config.toml
n_head = 5
head_dim = 64
activation = "swiglu"
norm_place = "pre"
qk_norm = false
init_std_o = 0.00511
init_std_down = 0.00511
lr = 0.00109
final_lr_fraction = 0.0
batch_tokens = 131072
dataset = "wikipedia_en"
Each number is 200 + 40 x the weight over its row's rms, rounded and kept within 0 to 999. Layers, rows and columns count from 0. The size before them is the row's rms in percent of the matrix's.

# layer 2 MLP gate, 832x320, rms 0.0353, rows 281-295, columns 160-319
095,186,244,243,136,190,234,166,172,227,237,174,196,187,196,154,191,176,167,241,246,157,147,141,216,173,231,239,172,208,206,176,217,157,151,130,132,206,251,216,195,174,232,200,211,175,189,148,217,205,259,176,205,163,200,168,218,152,219,212,251,243,245,151,222,175,216,219,211,206,187,112,192,154,231,173,268,174,271,253,148,189,179,240,242,177,230,261,178,213,143,182,210,131,271,266,175,156,147,141,136,140,173,195,194,158,206,246,192,197,167,201,243,173,189,167,158,184,148,219,203,219,179,267,206,216,193,277,238,144,204,250,268,166,218,170,173,180,191,244,246,177,214,213,226,214,210,150,184,133,249,203,130,195,248,210,169,165,191,153,161
107,169,235,217,201,175,251,162,183,151,197,175,127,257,202,217,264,176,271,265,168,133,143,192,202,161,155,196,103,166,171,223,208,152,222,208,166,198,230,216,213,97,207,196,175,147,161,193,264,161,236,202,294,188,218,249,252,195,244,180,204,174,173,217,176,156,183,210,221,204,161,124,128,236,153,126,213,188,201,151,87,186,187,186,180,155,255,241,235,262,181,164,163,207,152,217,219,155,245,201,228,200,201,174,187,253,172,163,214,176,181,213,178,175,236,169,246,247,195,231,200,157,173,223,256,152,143,221,227,174,180,219,237,265,161,168,169,212,120,230,223,156,202,160,188,205,162,227,147,176,175,219,238,244,224,175,182,178,296,194,249
098,209,152,252,189,176,260,169,191,202,224,144,189,128,196,252,216,191,172,197,145,239,177,200,162,250,240,171,134,247,176,113,187,162,157,185,215,211,225,192,266,305,185,230,101,169,210,181,190,115,221,171,201,224,200,168,193,170,233,205,252,190,174,226,245,196,335,145,196,246,184,253,229,171,135,257,191,192,211,216,241,196,208,182,194,110,251,216,217,224,200,279,154,157,162,241,200,295,195,214,138,215,185,177,181,238,163,149,114,240,135,229,171,188,197,158,207,177,159,291,196,239,202,271,159,176,196,202,257,179,238,183,191,172,221,194,174,129,211,166,160,208,227,237,161,170,203,203,201,186,227,221,152,211,192,298,208,248,168,239,186
095,199,250,173,220,184,109,186,180,260,252,227,240,186,184,168,193,201,199,220,261,189,200,263,197,202,205,222,194,163,230,154,239,213,281,160,207,275,115,146,252,257,93,197,142,158,229,229,158,196,280,236,148,247,166,250,158,222,182,192,147,208,188,240,292,159,212,179,166,214,217,193,227,210,141,237,175,183,211,290,276,163,181,261,144,201,166,220,217,240,203,229,196,177,212,186,206,151,257,203,105,140,258,185,237,172,199,205,205,238,201,231,227,262,136,119,218,218,134,186,229,201,154,235,132,227,267,282,245,182,227,238,217,206,213,186,171,275,203,211,232,286,159,224,131,177,175,138,223,188,253,196,132,134,223,282,261,233,197,199,177
093,181,198,285,220,239,254,149,196,213,214,191,248,304,195,133,204,220,285,257,268,183,185,231,307,236,180,218,211,179,278,220,202,204,167,260,139,183,259,185,176,164,182,187,171,222,181,185,99,164,225,203,239,160,187,184,199,245,239,187,189,165,242,168,207,242,212,206,205,150,276,163,182,237,248,253,186,164,188,181,211,170,184,189,208,196,245,248,190,252,199,174,202,238,193,150,214,219,138,233,76,250,159,241,183,166,152,188,300,286,222,228,188,143,270,194,145,263,193,217,190,144,251,170,205,121,228,149,165,164,203,264,221,162,213,240,205,141,88,98,228,187,226,185,123,196,236,172,196,201,177,164,208,252,184,177,216,146,238,241,189
096,163,201,168,212,187,202,179,170,222,186,195,172,279,190,221,290,229,168,218,228,184,156,153,210,145,142,202,143,202,116,243,260,208,287,211,213,232,151,204,224,159,182,247,199,228,168,219,185,211,197,195,214,214,162,185,146,235,200,190,161,212,259,211,234,123,210,226,279,211,189,279,241,232,207,147,144,249,258,185,239,209,116,127,231,286,158,153,219,222,184,281,185,204,189,153,169,205,221,142,142,212,190,175,207,156,201,219,186,215,229,218,208,229,212,235,160,244,148,186,213,212,202,203,137,235,276,268,201,171,223,205,170,212,217,235,179,233,174,163,244,250,77,165,205,172,224,173,224,216,205,119,162,249,185,138,232,185,196,196,159
094,201,225,181,179,237,222,248,204,114,175,170,245,178,156,265,302,180,183,217,207,262,253,164,317,186,166,199,208,183,217,137,223,125,157,210,258,161,247,171,139,234,165,193,170,257,183,161,161,273,294,189,200,191,224,123,177,115,236,163,205,230,222,211,199,192,151,172,276,159,127,235,202,264,184,179,168,171,152,204,266,192,229,206,230,228,145,183,215,203,207,168,238,196,202,213,231,189,182,201,216,174,201,172,200,270,282,192,160,117,169,156,249,168,139,206,223,128,192,259,174,222,244,120,228,254,248,156,170,146,150,179,210,186,243,200,164,233,222,323,168,247,131,221,111,233,215,273,290,185,195,213,258,227,216,164,215,177,177,172,236
099,142,198,196,142,206,147,223,177,253,221,202,173,235,185,180,205,236,222,256,165,221,176,223,233,221,116,215,198,201,226,275,214,209,242,83,202,306,184,123,177,215,97,107,292,186,184,266,250,136,105,176,207,147,182,270,183,224,193,192,203,247,195,179,221,262,196,183,146,193,243,222,153,220,141,214,254,183,193,245,163,251,168,200,205,185,173,154,161,166,148,266,222,156,203,157,177,140,230,145,202,135,159,150,165,203,168,211,233,157,293,226,165,179,194,182,133,155,148,252,121,140,140,241,221,199,180,202,173,186,235,137,182,191,169,230,167,204,203,151,183,186,220,162,256,170,194,236,160,194,168,201,176,191,213,289,163,210,194,230,161
103,166,198,153,174,183,166,185,216,263,194,195,127,228,217,187,197,202,126,337,217,198,245,212,182,183,220,195,298,238,161,194,156,192,174,199,193,205,222,205,191,212,227,288,225,158,128,256,225,189,219,173,296,228,198,196,201,190,218,154,221,241,246,131,179,219,206,241,277,170,188,225,206,229,265,164,220,325,141,199,177,221,160,167,187,217,162,177,234,197,204,205,147,270,109,142,213,202,247,149,153,259,254,154,157,150,198,187,242,166,246,193,176,186,163,150,172,195,257,158,216,267,207,188,155,183,266,99,206,167,148,164,203,235,246,199,267,232,145,241,161,209,187,171,183,227,196,227,239,247,132,179,196,222,158,144,222,217,161,230,182
105,168,220,223,151,137,154,173,223,217,174,163,181,206,224,242,161,205,217,158,182,219,138,165,212,154,172,199,167,186,162,147,223,194,219,151,188,256,186,77,266,113,214,224,198,242,221,273,197,125,269,231,162,203,227,241,223,130,201,246,195,180,189,263,298,277,184,251,227,196,175,244,215,182,169,208,180,185,153,125,79,127,249,191,226,281,212,218,186,271,202,167,231,180,123,146,214,187,215,173,164,164,292,135,211,236,195,206,264,149,196,198,163,220,190,223,209,236,208,209,239,132,216,179,165,219,196,229,212,230,218,251,204,120,222,216,184,236,212,202,160,161,217,248,168,154,211,272,227,191,243,176,167,182,283,221,217,287,188,251,262
141,252,217,175,195,226,211,144,231,169,210,216,188,152,144,180,233,125,179,198,252,231,216,198,194,236,194,189,143,249,177,149,178,151,289,169,220,166,234,179,225,213,171,178,208,94,240,218,143,174,180,209,188,178,184,169,200,237,195,244,219,161,211,217,285,229,175,203,246,143,131,210,236,259,192,237,161,163,140,172,303,160,223,205,200,172,229,150,220,290,204,233,206,241,228,154,198,277,172,175,176,278,212,196,169,248,196,137,240,188,133,101,180,261,263,239,218,168,229,242,211,217,199,171,211,214,216,163,235,212,241,234,201,179,188,174,194,232,190,237,239,218,181,182,79,123,210,150,266,233,163,264,178,133,207,259,216,273,215,231,233
102,226,171,253,196,189,130,207,150,178,175,176,214,275,176,183,161,285,236,267,183,206,142,142,168,266,164,197,185,156,238,117,154,265,142,178,165,233,141,181,260,148,255,178,171,203,132,224,229,161,231,204,207,160,192,223,317,173,226,225,201,176,164,194,221,290,180,192,173,258,211,208,247,206,219,175,164,179,216,246,122,206,243,242,252,208,156,174,245,229,201,144,199,200,243,253,165,160,260,145,149,204,259,264,169,286,206,198,201,224,122,200,199,168,192,183,201,175,166,137,259,179,234,161,171,219,145,278,235,203,211,261,240,225,197,205,197,213,192,225,199,114,199,213,196,246,211,250,156,180,189,191,165,232,259,186,267,229,288,195,156
088,223,277,248,151,231,173,182,218,279,210,279,239,302,94,240,136,184,152,205,151,193,226,174,170,211,221,221,109,179,195,246,172,152,196,190,214,211,197,210,91,169,184,196,164,243,219,230,287,191,300,209,121,194,183,127,222,214,246,193,200,137,195,156,159,255,238,185,137,220,201,202,247,185,184,162,211,282,245,166,156,270,179,145,149,249,221,239,263,135,207,182,239,197,190,176,177,181,184,199,115,202,249,198,168,160,184,131,189,208,170,222,225,243,259,287,191,160,166,134,254,238,191,222,164,208,269,267,181,245,229,173,183,209,268,194,241,259,176,196,195,188,168,205,168,152,187,145,219,228,216,176,162,258,215,202,189,229,210,137,167
112,228,181,278,174,212,208,171,166,232,141,213,293,187,252,185,209,193,240,154,196,212,144,126,170,158,215,154,119,209,134,209,223,181,190,229,217,218,216,150,206,269,167,178,229,139,241,199,229,176,247,178,187,279,234,238,216,214,179,209,252,181,181,211,181,205,191,192,234,162,225,203,200,252,159,182,220,126,185,180,146,186,224,222,162,158,192,229,200,200,216,255,163,113,189,242,242,197,163,307,143,158,194,152,237,230,193,203,232,170,198,241,203,200,172,194,215,138,209,143,184,141,170,209,228,224,314,199,266,256,256,190,120,184,219,161,189,181,239,237,224,211,145,205,221,203,216,290,189,226,140,246,166,230,215,215,228,236,165,136,208
093,206,232,179,208,245,166,144,211,156,281,221,146,222,241,243,159,214,116,202,186,223,161,151,229,206,243,228,220,256,163,122,186,149,272,195,162,272,171,228,179,215,191,233,260,202,139,175,173,134,259,243,226,142,201,192,210,148,223,249,163,276,250,181,202,182,208,196,221,193,162,149,224,254,183,205,288,205,194,153,189,261,184,202,133,141,250,193,134,191,275,305,147,141,198,170,240,174,170,194,181,218,214,254,178,190,202,238,220,156,160,214,246,149,149,165,123,129,212,230,264,249,188,262,206,293,182,169,192,219,213,196,155,205,237,256,209,221,218,202,181,254,169,199,164,177,234,176,220,178,230,291,243,258,227,196,222,113,240,194,172
# layer 2 MLP up, 832x320, rms 0.0348, rows 281-295, columns 160-319
095,170,223,200,207,204,119,196,170,183,164,219,222,162,274,188,212,267,206,196,223,141,150,176,206,223,168,182,152,212,140,223,191,129,251,267,212,202,233,247,241,144,206,211,183,136,144,162,201,189,164,179,148,191,224,195,192,113,265,215,219,271,182,173,192,213,242,190,211,149,275,211,195,217,159,179,220,169,231,182,258,148,236,120,208,100,225,185,330,213,224,204,245,253,209,226,203,215,118,188,256,149,288,189,210,157,185,170,214,182,184,225,198,232,177,230,234,176,262,168,244,162,256,223,163,222,219,159,204,241,192,236,218,140,221,290,263,179,316,187,263,246,169,181,223,172,232,214,189,264,194,220,168,226,200,168,264,223,199,258,172
102,242,234,237,228,178,221,196,223,163,185,223,237,228,141,158,255,206,205,144,188,254,177,207,263,226,96,161,173,172,152,249,224,193,207,108,142,225,223,198,156,220,194,243,252,163,197,197,178,181,179,238,201,241,191,155,200,153,184,210,229,170,276,196,211,126,184,178,239,241,245,211,242,191,197,232,208,245,161,217,195,189,147,214,157,179,179,131,256,234,232,128,165,226,239,168,221,197,154,207,194,144,247,242,168,211,243,153,222,181,159,188,196,262,137,186,215,196,149,137,225,239,160,183,216,229,290,211,169,202,214,181,148,257,217,147,228,206,172,214,173,222,194,161,163,208,209,179,191,218,312,232,256,156,153,196,237,162,208,237,207
097,219,153,200,254,231,244,138,200,154,214,205,201,141,216,249,228,162,182,167,217,221,202,180,144,202,270,200,195,93,219,137,143,166,235,221,191,219,223,169,195,221,237,162,191,110,234,189,129,217,148,283,161,199,193,203,170,160,129,190,203,151,177,233,176,235,167,181,234,162,154,233,164,207,172,255,153,248,178,177,179,219,227,193,227,148,188,190,157,220,188,210,202,232,229,169,237,200,140,252,189,135,187,230,257,185,199,231,164,196,241,190,263,177,258,214,226,193,195,221,233,164,186,191,213,246,197,175,248,174,171,177,219,183,158,203,238,229,167,229,207,268,128,239,156,183,183,239,213,151,209,224,224,162,146,167,256,240,206,224,176
098,248,192,205,191,170,170,174,250,195,184,213,173,194,252,181,159,193,143,184,243,183,206,195,161,188,264,167,108,269,247,192,213,167,130,270,227,161,235,185,203,184,224,187,179,219,219,164,222,154,104,277,221,164,198,191,203,232,129,239,156,214,220,132,169,187,155,266,213,141,191,238,191,192,282,255,200,213,152,198,164,223,240,133,195,219,232,177,177,205,220,130,183,199,217,230,186,238,158,247,141,268,196,154,159,222,184,238,240,214,249,154,202,180,277,272,181,211,233,174,197,225,214,178,162,215,183,141,157,228,141,159,241,229,167,188,247,191,171,176,168,213,190,185,190,116,208,156,225,218,145,169,237,207,218,155,174,221,201,218,234
097,215,246,197,214,192,244,230,273,202,178,177,218,240,192,248,192,241,236,150,175,182,195,137,273,146,161,156,229,216,277,236,198,195,208,231,225,223,198,226,181,227,187,212,177,184,234,209,137,160,274,195,275,172,232,242,241,182,227,143,165,197,203,110,273,236,187,204,161,161,264,213,194,258,138,207,223,212,160,116,162,250,216,162,166,239,139,251,242,196,178,164,219,152,180,94,252,220,229,264,167,157,199,147,226,170,134,251,258,206,193,215,119,269,169,153,238,152,224,198,177,184,206,170,110,219,204,198,194,199,185,185,153,160,218,192,146,126,160,239,148,235,229,138,228,113,184,250,209,221,180,227,220,257,235,234,213,219,177,287,201
092,227,130,266,288,168,234,168,218,214,290,164,193,201,219,236,131,228,172,276,212,233,318,183,188,239,261,144,214,197,195,144,153,253,200,186,177,151,198,220,206,276,226,96,280,209,148,170,181,230,114,207,224,200,202,171,223,167,179,245,247,217,180,134,143,244,219,215,181,234,175,170,195,197,222,228,158,220,163,232,142,164,171,281,199,223,212,203,229,231,243,180,218,231,181,192,211,234,176,282,183,257,161,226,195,168,141,221,230,221,183,193,148,243,219,270,177,153,156,215,197,201,157,230,148,241,204,181,168,213,173,190,256,194,235,215,196,131,194,137,284,181,160,212,201,205,214,134,182,191,151,274,262,215,200,235,184,160,246,243,199
097,213,204,218,153,254,239,220,147,199,255,160,143,213,184,264,200,234,190,189,214,200,278,233,238,238,272,174,148,198,169,174,74,231,171,225,215,210,201,260,125,182,273,191,189,247,157,155,191,232,266,181,196,243,184,171,227,124,300,168,135,178,218,196,160,212,166,150,167,229,192,172,124,208,208,223,268,264,231,175,200,181,169,205,283,206,162,264,179,269,287,203,203,242,226,190,160,206,209,197,240,241,193,170,200,168,213,230,213,230,168,190,100,202,237,233,204,181,165,198,189,200,211,202,243,229,260,154,204,93,111,226,221,269,226,109,219,171,289,203,215,235,173,198,198,195,225,174,262,177,174,186,216,311,275,129,178,119,226,152,176
103,188,232,239,202,128,160,169,200,263,204,195,201,201,191,244,205,180,178,168,243,176,146,260,238,258,137,196,209,189,223,158,230,185,192,254,145,268,184,124,199,246,222,217,185,229,216,201,158,238,215,272,269,209,214,245,212,214,159,172,209,184,183,181,227,162,248,194,221,190,208,195,244,205,158,199,260,121,215,267,210,219,190,160,100,223,187,159,203,263,197,216,221,188,189,257,210,204,206,223,147,122,292,147,238,183,173,135,177,239,229,216,244,195,164,183,186,163,198,186,170,205,171,257,225,166,200,226,191,194,226,117,187,136,160,208,164,279,149,213,158,170,292,161,262,176,204,141,200,289,207,204,241,163,200,174,192,172,265,206,217
097,184,172,211,160,244,227,227,241,206,277,284,261,162,252,174,233,215,228,167,181,188,201,207,220,216,207,203,228,217,253,195,194,168,83,222,179,123,217,208,178,198,218,219,188,238,128,217,220,154,205,173,203,180,228,112,251,242,227,216,216,107,208,190,200,181,223,241,214,168,249,174,207,192,194,225,245,136,234,279,141,204,236,212,212,204,213,167,221,253,259,175,167,183,172,199,213,208,172,218,158,155,186,261,195,232,173,140,223,203,250,217,204,214,216,222,263,211,211,207,226,167,275,241,184,122,201,172,224,197,174,145,189,166,208,159,216,289,188,159,223,247,121,211,268,247,264,194,180,204,208,199,168,240,188,211,160,161,219,188,258
107,242,190,258,164,139,148,164,205,287,189,236,267,212,239,207,220,181,193,160,158,240,167,210,261,212,162,175,198,231,196,221,223,221,171,169,189,171,213,191,215,187,123,259,225,158,216,187,251,213,209,178,113,214,222,171,154,203,179,171,119,226,281,167,235,299,201,171,203,194,51,225,272,271,135,217,149,241,173,159,190,202,270,241,178,264,193,236,169,187,205,188,183,150,195,212,201,219,177,184,221,186,164,172,169,173,224,210,226,197,115,191,187,82,264,187,130,172,224,239,251,203,215,241,232,194,190,271,159,336,250,152,207,173,164,237,160,216,127,187,216,140,314,207,125,223,253,214,183,210,257,206,225,185,212,247,197,227,229,227,123
172,248,218,240,237,259,233,172,208,169,198,180,158,205,126,170,248,168,164,143,198,257,200,226,185,302,243,210,153,242,141,135,176,184,235,193,220,173,221,191,216,214,156,180,241,134,187,229,185,169,203,262,163,212,160,167,162,207,208,192,224,187,211,253,273,229,180,138,254,175,130,179,223,218,155,263,151,195,174,176,298,204,262,215,249,195,214,215,223,238,152,278,148,225,190,235,189,284,182,145,199,218,167,177,114,222,142,191,204,187,129,167,170,251,246,235,190,172,186,234,237,229,200,179,247,195,224,223,216,195,261,249,183,236,208,178,226,218,215,243,246,172,148,294,61,161,145,164,258,148,211,213,172,201,150,268,240,257,258,196,181
098,221,231,243,189,183,160,216,208,197,241,215,248,170,216,172,210,202,211,246,161,220,261,200,221,195,186,176,227,170,154,228,203,220,209,117,118,123,208,203,226,229,228,233,176,192,243,242,283,187,200,168,214,195,230,232,211,160,201,229,199,201,215,205,188,146,192,207,194,170,183,274,213,208,95,224,177,240,213,155,111,178,218,205,125,231,309,276,231,167,191,224,193,211,238,157,216,158,151,186,171,206,164,199,239,193,259,208,228,164,228,211,181,143,213,186,243,186,156,171,133,132,149,284,220,152,189,175,265,219,121,176,292,151,221,201,204,238,204,205,156,161,228,255,209,204,206,191,239,148,213,219,172,195,257,114,217,227,182,159,227
091,150,190,148,138,241,241,190,215,268,250,259,182,231,156,192,164,210,249,200,181,182,168,145,195,202,225,190,142,210,292,246,108,187,204,231,230,166,191,156,219,136,187,210,210,259,145,179,172,255,176,147,252,277,288,142,189,166,120,314,198,162,198,171,212,202,203,227,198,280,204,187,157,168,197,153,191,204,249,147,147,240,160,177,120,222,157,227,286,165,216,180,168,224,227,278,200,186,220,284,182,211,164,248,199,146,205,232,160,198,254,230,188,227,190,225,250,242,194,176,186,193,117,226,211,261,182,213,215,161,175,190,215,194,169,247,197,198,186,196,191,240,225,116,207,228,202,128,191,229,110,180,149,243,175,198,220,153,228,245,187
102,194,214,229,187,155,210,189,189,258,194,222,218,212,223,167,260,142,224,196,240,210,156,182,147,179,207,172,161,217,189,137,320,222,280,239,166,287,212,189,199,174,193,211,134,228,196,162,169,279,251,197,234,194,223,227,250,186,138,234,176,192,237,195,222,227,195,214,212,194,176,166,212,213,277,170,172,235,246,170,150,240,161,137,175,243,145,206,263,225,186,159,162,268,177,158,248,271,144,243,186,213,272,143,214,185,236,182,239,211,227,196,222,170,219,206,194,146,207,206,150,176,224,174,205,154,226,234,152,303,199,209,200,203,202,250,192,188,156,152,124,240,185,302,232,141,141,292,263,206,254,157,211,253,94,251,193,217,179,195,188
096,202,270,226,195,179,243,152,199,187,191,184,176,244,274,118,199,143,207,227,205,201,138,212,245,223,221,228,172,249,166,291,184,170,181,247,181,165,207,186,192,147,228,185,144,190,199,129,217,162,195,164,152,189,194,142,217,136,143,205,114,228,219,220,252,220,204,184,276,292,156,204,206,162,256,195,250,160,227,203,206,211,172,163,107,173,207,118,242,188,168,125,181,168,290,195,156,212,184,206,287,49,227,134,222,188,209,223,243,194,208,210,238,176,113,250,185,211,181,287,184,202,212,172,187,254,175,169,153,184,307,189,174,192,180,246,199,225,189,203,192,255,194,175,220,226,196,193,216,201,218,217,196,230,144,170,279,178,201,154,197
# layer 2 MLP down (transposed), 832x320, rms 0.0325, rows 281-294, columns 160-319
097,159,150,182,202,189,292,232,203,245,195,156,141,242,123,196,186,71,201,213,197,191,261,224,182,205,235,194,222,147,240,157,192,318,145,159,215,157,183,230,206,249,218,152,211,260,266,203,246,126,232,166,184,236,109,214,183,236,153,233,186,185,171,186,202,192,157,161,213,235,161,178,217,228,246,229,224,206,226,185,140,251,177,279,166,279,186,231,129,174,219,225,199,209,223,190,252,205,267,182,201,258,161,240,195,327,146,208,185,196,196,74,204,201,194,176,200,190,156,208,201,251,134,246,236,242,189,229,170,151,263,104,195,257,167,140,194,191,113,154,176,146,189,186,173,185,174,253,179,171,228,186,271,227,210,232,152,130,197,190,258
106,135,192,156,215,226,121,212,179,210,210,173,173,183,219,269,180,193,253,256,245,262,217,194,155,193,316,236,225,224,248,198,198,220,129,230,245,187,160,198,186,201,273,170,193,261,224,199,210,175,188,191,193,234,226,211,182,252,217,169,123,199,74,259,169,254,176,187,199,196,190,229,188,245,286,171,204,155,161,181,170,168,279,215,300,201,182,198,188,247,190,235,255,220,184,219,186,205,245,233,202,276,154,218,239,144,193,277,202,222,195,272,224,121,234,226,144,233,243,224,238,170,206,131,203,213,123,164,229,200,132,267,159,143,183,177,179,159,173,175,223,212,183,214,198,191,220,194,152,196,100,187,179,187,209,181,153,215,231,139,171
103,214,192,216,131,161,139,219,203,222,188,170,187,210,174,195,209,237,204,241,163,146,159,270,211,180,184,204,136,291,158,261,254,304,103,171,205,188,158,184,178,228,194,203,194,218,157,177,289,164,179,177,222,169,169,209,240,175,281,182,246,252,266,226,263,203,284,168,125,227,161,232,187,218,198,161,187,165,193,239,214,214,171,188,159,237,237,232,174,199,227,222,203,161,208,169,188,202,249,165,187,225,189,141,130,237,220,180,173,191,170,191,121,166,169,235,165,109,207,211,197,200,187,228,219,176,195,213,137,219,259,218,125,193,239,196,199,178,194,188,190,194,234,153,264,197,241,189,199,252,231,243,133,264,282,264,155,181,207,150,241
090,122,313,216,151,168,141,117,220,232,242,204,173,206,228,180,118,189,207,193,271,164,260,226,220,209,217,228,193,190,217,176,180,206,216,154,148,189,162,124,250,246,141,193,127,150,235,232,120,198,290,207,182,272,209,248,155,230,178,208,241,215,215,173,254,133,187,137,180,204,222,150,216,171,121,249,187,184,191,263,254,193,220,298,180,238,148,233,157,273,181,230,185,195,110,157,212,218,182,199,185,153,232,203,247,159,196,178,203,232,226,93,281,267,204,133,243,155,134,203,222,196,194,276,171,185,238,262,203,151,219,263,231,174,181,185,209,267,200,217,205,209,185,178,112,187,247,131,199,164,266,210,205,121,201,225,275,211,136,257,243
099,211,236,245,204,254,239,143,151,138,186,172,230,263,211,155,172,199,261,239,219,217,171,185,248,309,163,192,230,170,261,195,200,144,149,286,173,240,244,184,205,196,212,246,142,232,174,202,87,211,143,163,177,205,170,162,188,224,199,229,194,188,196,235,220,268,231,193,232,210,275,168,212,200,279,241,173,164,235,183,191,172,206,185,193,199,208,185,158,229,241,185,193,230,160,191,171,229,129,205,132,252,194,268,172,185,179,173,280,271,252,222,258,157,272,176,154,228,142,225,224,169,234,180,223,168,182,184,213,190,218,269,217,169,201,243,219,174,165,146,218,184,224,164,142,223,182,126,306,155,226,143,224,164,173,140,188,166,227,230,166
098,245,170,99,182,313,244,205,204,109,214,198,161,208,191,209,184,172,216,148,207,201,150,229,161,157,135,216,208,179,190,252,234,162,151,222,150,265,191,145,154,173,149,320,96,177,174,221,148,192,227,209,253,181,203,237,153,207,229,154,143,177,225,263,236,132,194,130,215,246,220,206,182,206,234,184,175,213,252,159,193,180,191,179,168,202,285,205,173,220,187,219,237,200,210,239,198,200,167,185,201,173,226,261,197,208,205,235,155,197,123,161,258,163,192,103,227,204,203,185,205,235,175,233,222,202,128,177,216,209,251,218,175,185,206,140,200,201,232,181,154,223,227,163,249,221,234,217,177,162,249,216,182,242,238,251,168,259,134,134,243
102,209,191,186,225,182,196,182,187,234,204,191,154,182,237,161,130,231,238,229,218,189,191,259,120,178,262,213,204,222,170,236,139,265,217,207,104,270,151,214,223,160,258,199,234,152,205,214,212,207,133,219,228,179,179,222,178,263,172,223,197,202,140,220,204,184,247,222,127,256,239,176,166,154,215,200,183,182,249,173,251,211,91,240,153,187,191,207,142,241,219,242,152,251,227,181,165,244,217,171,208,288,206,204,230,154,165,195,264,245,204,126,187,252,287,169,173,314,229,199,208,170,184,200,176,204,198,219,233,160,177,265,144,174,148,177,248,122,193,146,290,168,209,195,220,136,188,100,113,227,212,180,192,259,169,187,225,173,204,235,204
102,230,192,155,172,261,227,197,154,240,151,179,224,193,132,218,122,197,154,136,130,236,206,159,194,185,213,222,226,215,180,167,259,171,198,118,274,160,258,197,179,167,155,218,169,160,196,184,236,193,141,165,247,153,262,212,158,176,207,204,224,208,72,224,177,189,169,149,145,191,183,123,190,141,152,236,265,158,214,208,224,139,295,226,217,144,267,145,189,261,182,239,177,227,193,238,157,229,170,161,212,217,160,197,255,152,176,175,162,220,247,201,200,251,197,148,274,214,108,167,146,162,229,199,237,189,246,228,224,208,197,183,228,185,218,155,160,129,261,250,176,214,155,203,152,123,116,257,162,140,168,221,158,224,223,281,196,113,200,245,220
099,229,140,215,254,228,238,205,273,160,159,233,207,194,178,229,280,216,157,243,214,212,183,166,284,172,276,194,262,181,169,218,226,201,161,140,166,186,274,254,167,237,179,204,226,237,263,225,172,178,265,212,287,159,209,206,263,182,241,149,204,167,296,197,118,277,185,225,190,246,217,206,233,134,168,180,168,236,179,240,186,205,180,185,283,160,158,168,173,204,208,227,130,137,180,246,200,218,214,135,190,106,225,192,180,175,227,206,183,235,181,94,216,255,214,195,212,223,214,198,103,173,187,182,171,227,228,181,229,128,261,175,203,177,199,168,147,200,197,210,127,229,232,140,144,175,213,203,193,211,173,209,150,240,232,195,244,232,192,210,240
106,172,268,249,227,212,200,174,244,124,207,205,203,204,215,159,177,230,211,285,194,191,203,162,153,226,250,237,232,179,286,199,198,192,201,230,208,178,273,247,165,216,214,159,175,137,230,177,192,277,248,173,201,207,224,179,195,281,200,173,196,260,180,37,202,110,201,323,259,172,219,198,162,206,240,213,139,186,202,124,194,248,160,217,222,168,195,209,294,176,245,185,222,306,227,240,241,182,249,183,191,176,182,228,174,193,190,203,179,214,157,165,233,180,150,193,144,219,213,192,167,272,153,184,170,178,184,238,263,129,155,185,212,154,161,144,185,211,200,196,127,202,195,144,184,199,232,158,168,174,154,209,222,172,198,176,170,223,173,180,190
137,232,120,220,210,232,137,269,148,268,195,248,239,268,170,175,237,251,143,185,200,249,224,255,224,284,189,218,150,179,213,215,192,266,197,140,214,199,243,155,149,145,196,127,191,210,237,233,174,118,255,222,217,234,191,176,188,129,257,163,193,198,238,173,244,214,181,147,234,191,142,235,207,199,219,253,202,141,199,130,266,230,232,148,257,195,186,207,201,171,174,250,245,149,186,260,212,264,250,208,187,184,145,104,158,226,199,218,187,175,258,365,130,235,201,177,296,172,168,212,228,142,213,166,215,190,175,243,249,205,246,181,162,197,243,197,208,156,241,205,188,241,114,193,177,179,199,232,127,198,199,203,194,209,171,244,259,171,236,190,190
097,172,243,211,223,206,220,232,156,146,111,213,158,246,195,269,227,166,145,171,269,224,126,198,166,227,227,253,124,249,218,164,208,265,201,261,231,272,228,222,200,145,232,160,247,221,164,171,171,236,218,167,205,155,144,233,215,218,182,203,235,133,180,253,256,243,213,213,182,214,215,166,204,225,287,212,170,140,194,175,285,230,196,196,284,164,144,150,200,221,267,136,175,201,149,195,166,235,236,187,228,205,244,173,153,238,104,181,191,238,188,113,211,277,209,173,225,210,242,236,216,271,265,124,127,218,188,254,155,146,201,247,142,245,164,231,214,157,205,233,215,237,139,181,212,192,194,197,252,291,208,181,203,190,130,251,205,218,227,203,120
091,263,208,175,255,146,137,183,176,144,230,150,275,226,228,214,237,163,192,182,251,182,178,251,257,227,203,206,279,205,159,222,248,235,153,127,167,259,211,236,192,290,217,250,219,170,237,257,185,185,278,228,226,174,148,197,222,160,270,107,193,264,193,285,235,140,153,190,151,121,191,170,211,250,211,240,195,158,221,143,235,168,215,166,226,210,217,213,119,181,223,196,260,216,171,148,197,186,207,125,217,262,179,161,152,191,207,119,294,252,199,217,186,201,259,136,181,173,153,237,229,211,253,181,222,195,214,194,200,218,220,211,169,257,247,165,188,217,252,217,228,184,239,238,145,201,267,272,172,130,273,218,312,128,185,190,144,240,193,121,212
108,153,285,130,171,264,203,288,238,248,177,143,234,223,172,182,158,239,214,203,228,192,236,212,194,207,214,254,132,185,212,248,198,134,172,151,286,165,230,235,215,209,172,212,227,228,289,205,291,172,234,236,205,203,243,216,195,188,189,196,262,177,177,216,138,230,135,149,186,222,260,230,196,229,183,208,224,192,198,225,249,210,222,225,197,144,214,124,208,205,202,197,248,222,236,268,154,224,180,194,170,197,184,250,222,154,224,217,139,185,131,259,199,148,252,220,194,227,203,219,258,184,179,153,169,210,229,192,257,133,160,181,210,129,212,152,183,171,240,191,264,113,233,209,176,237,213,198,246,185,171,230,233,165,257,206,147,158,233,184,200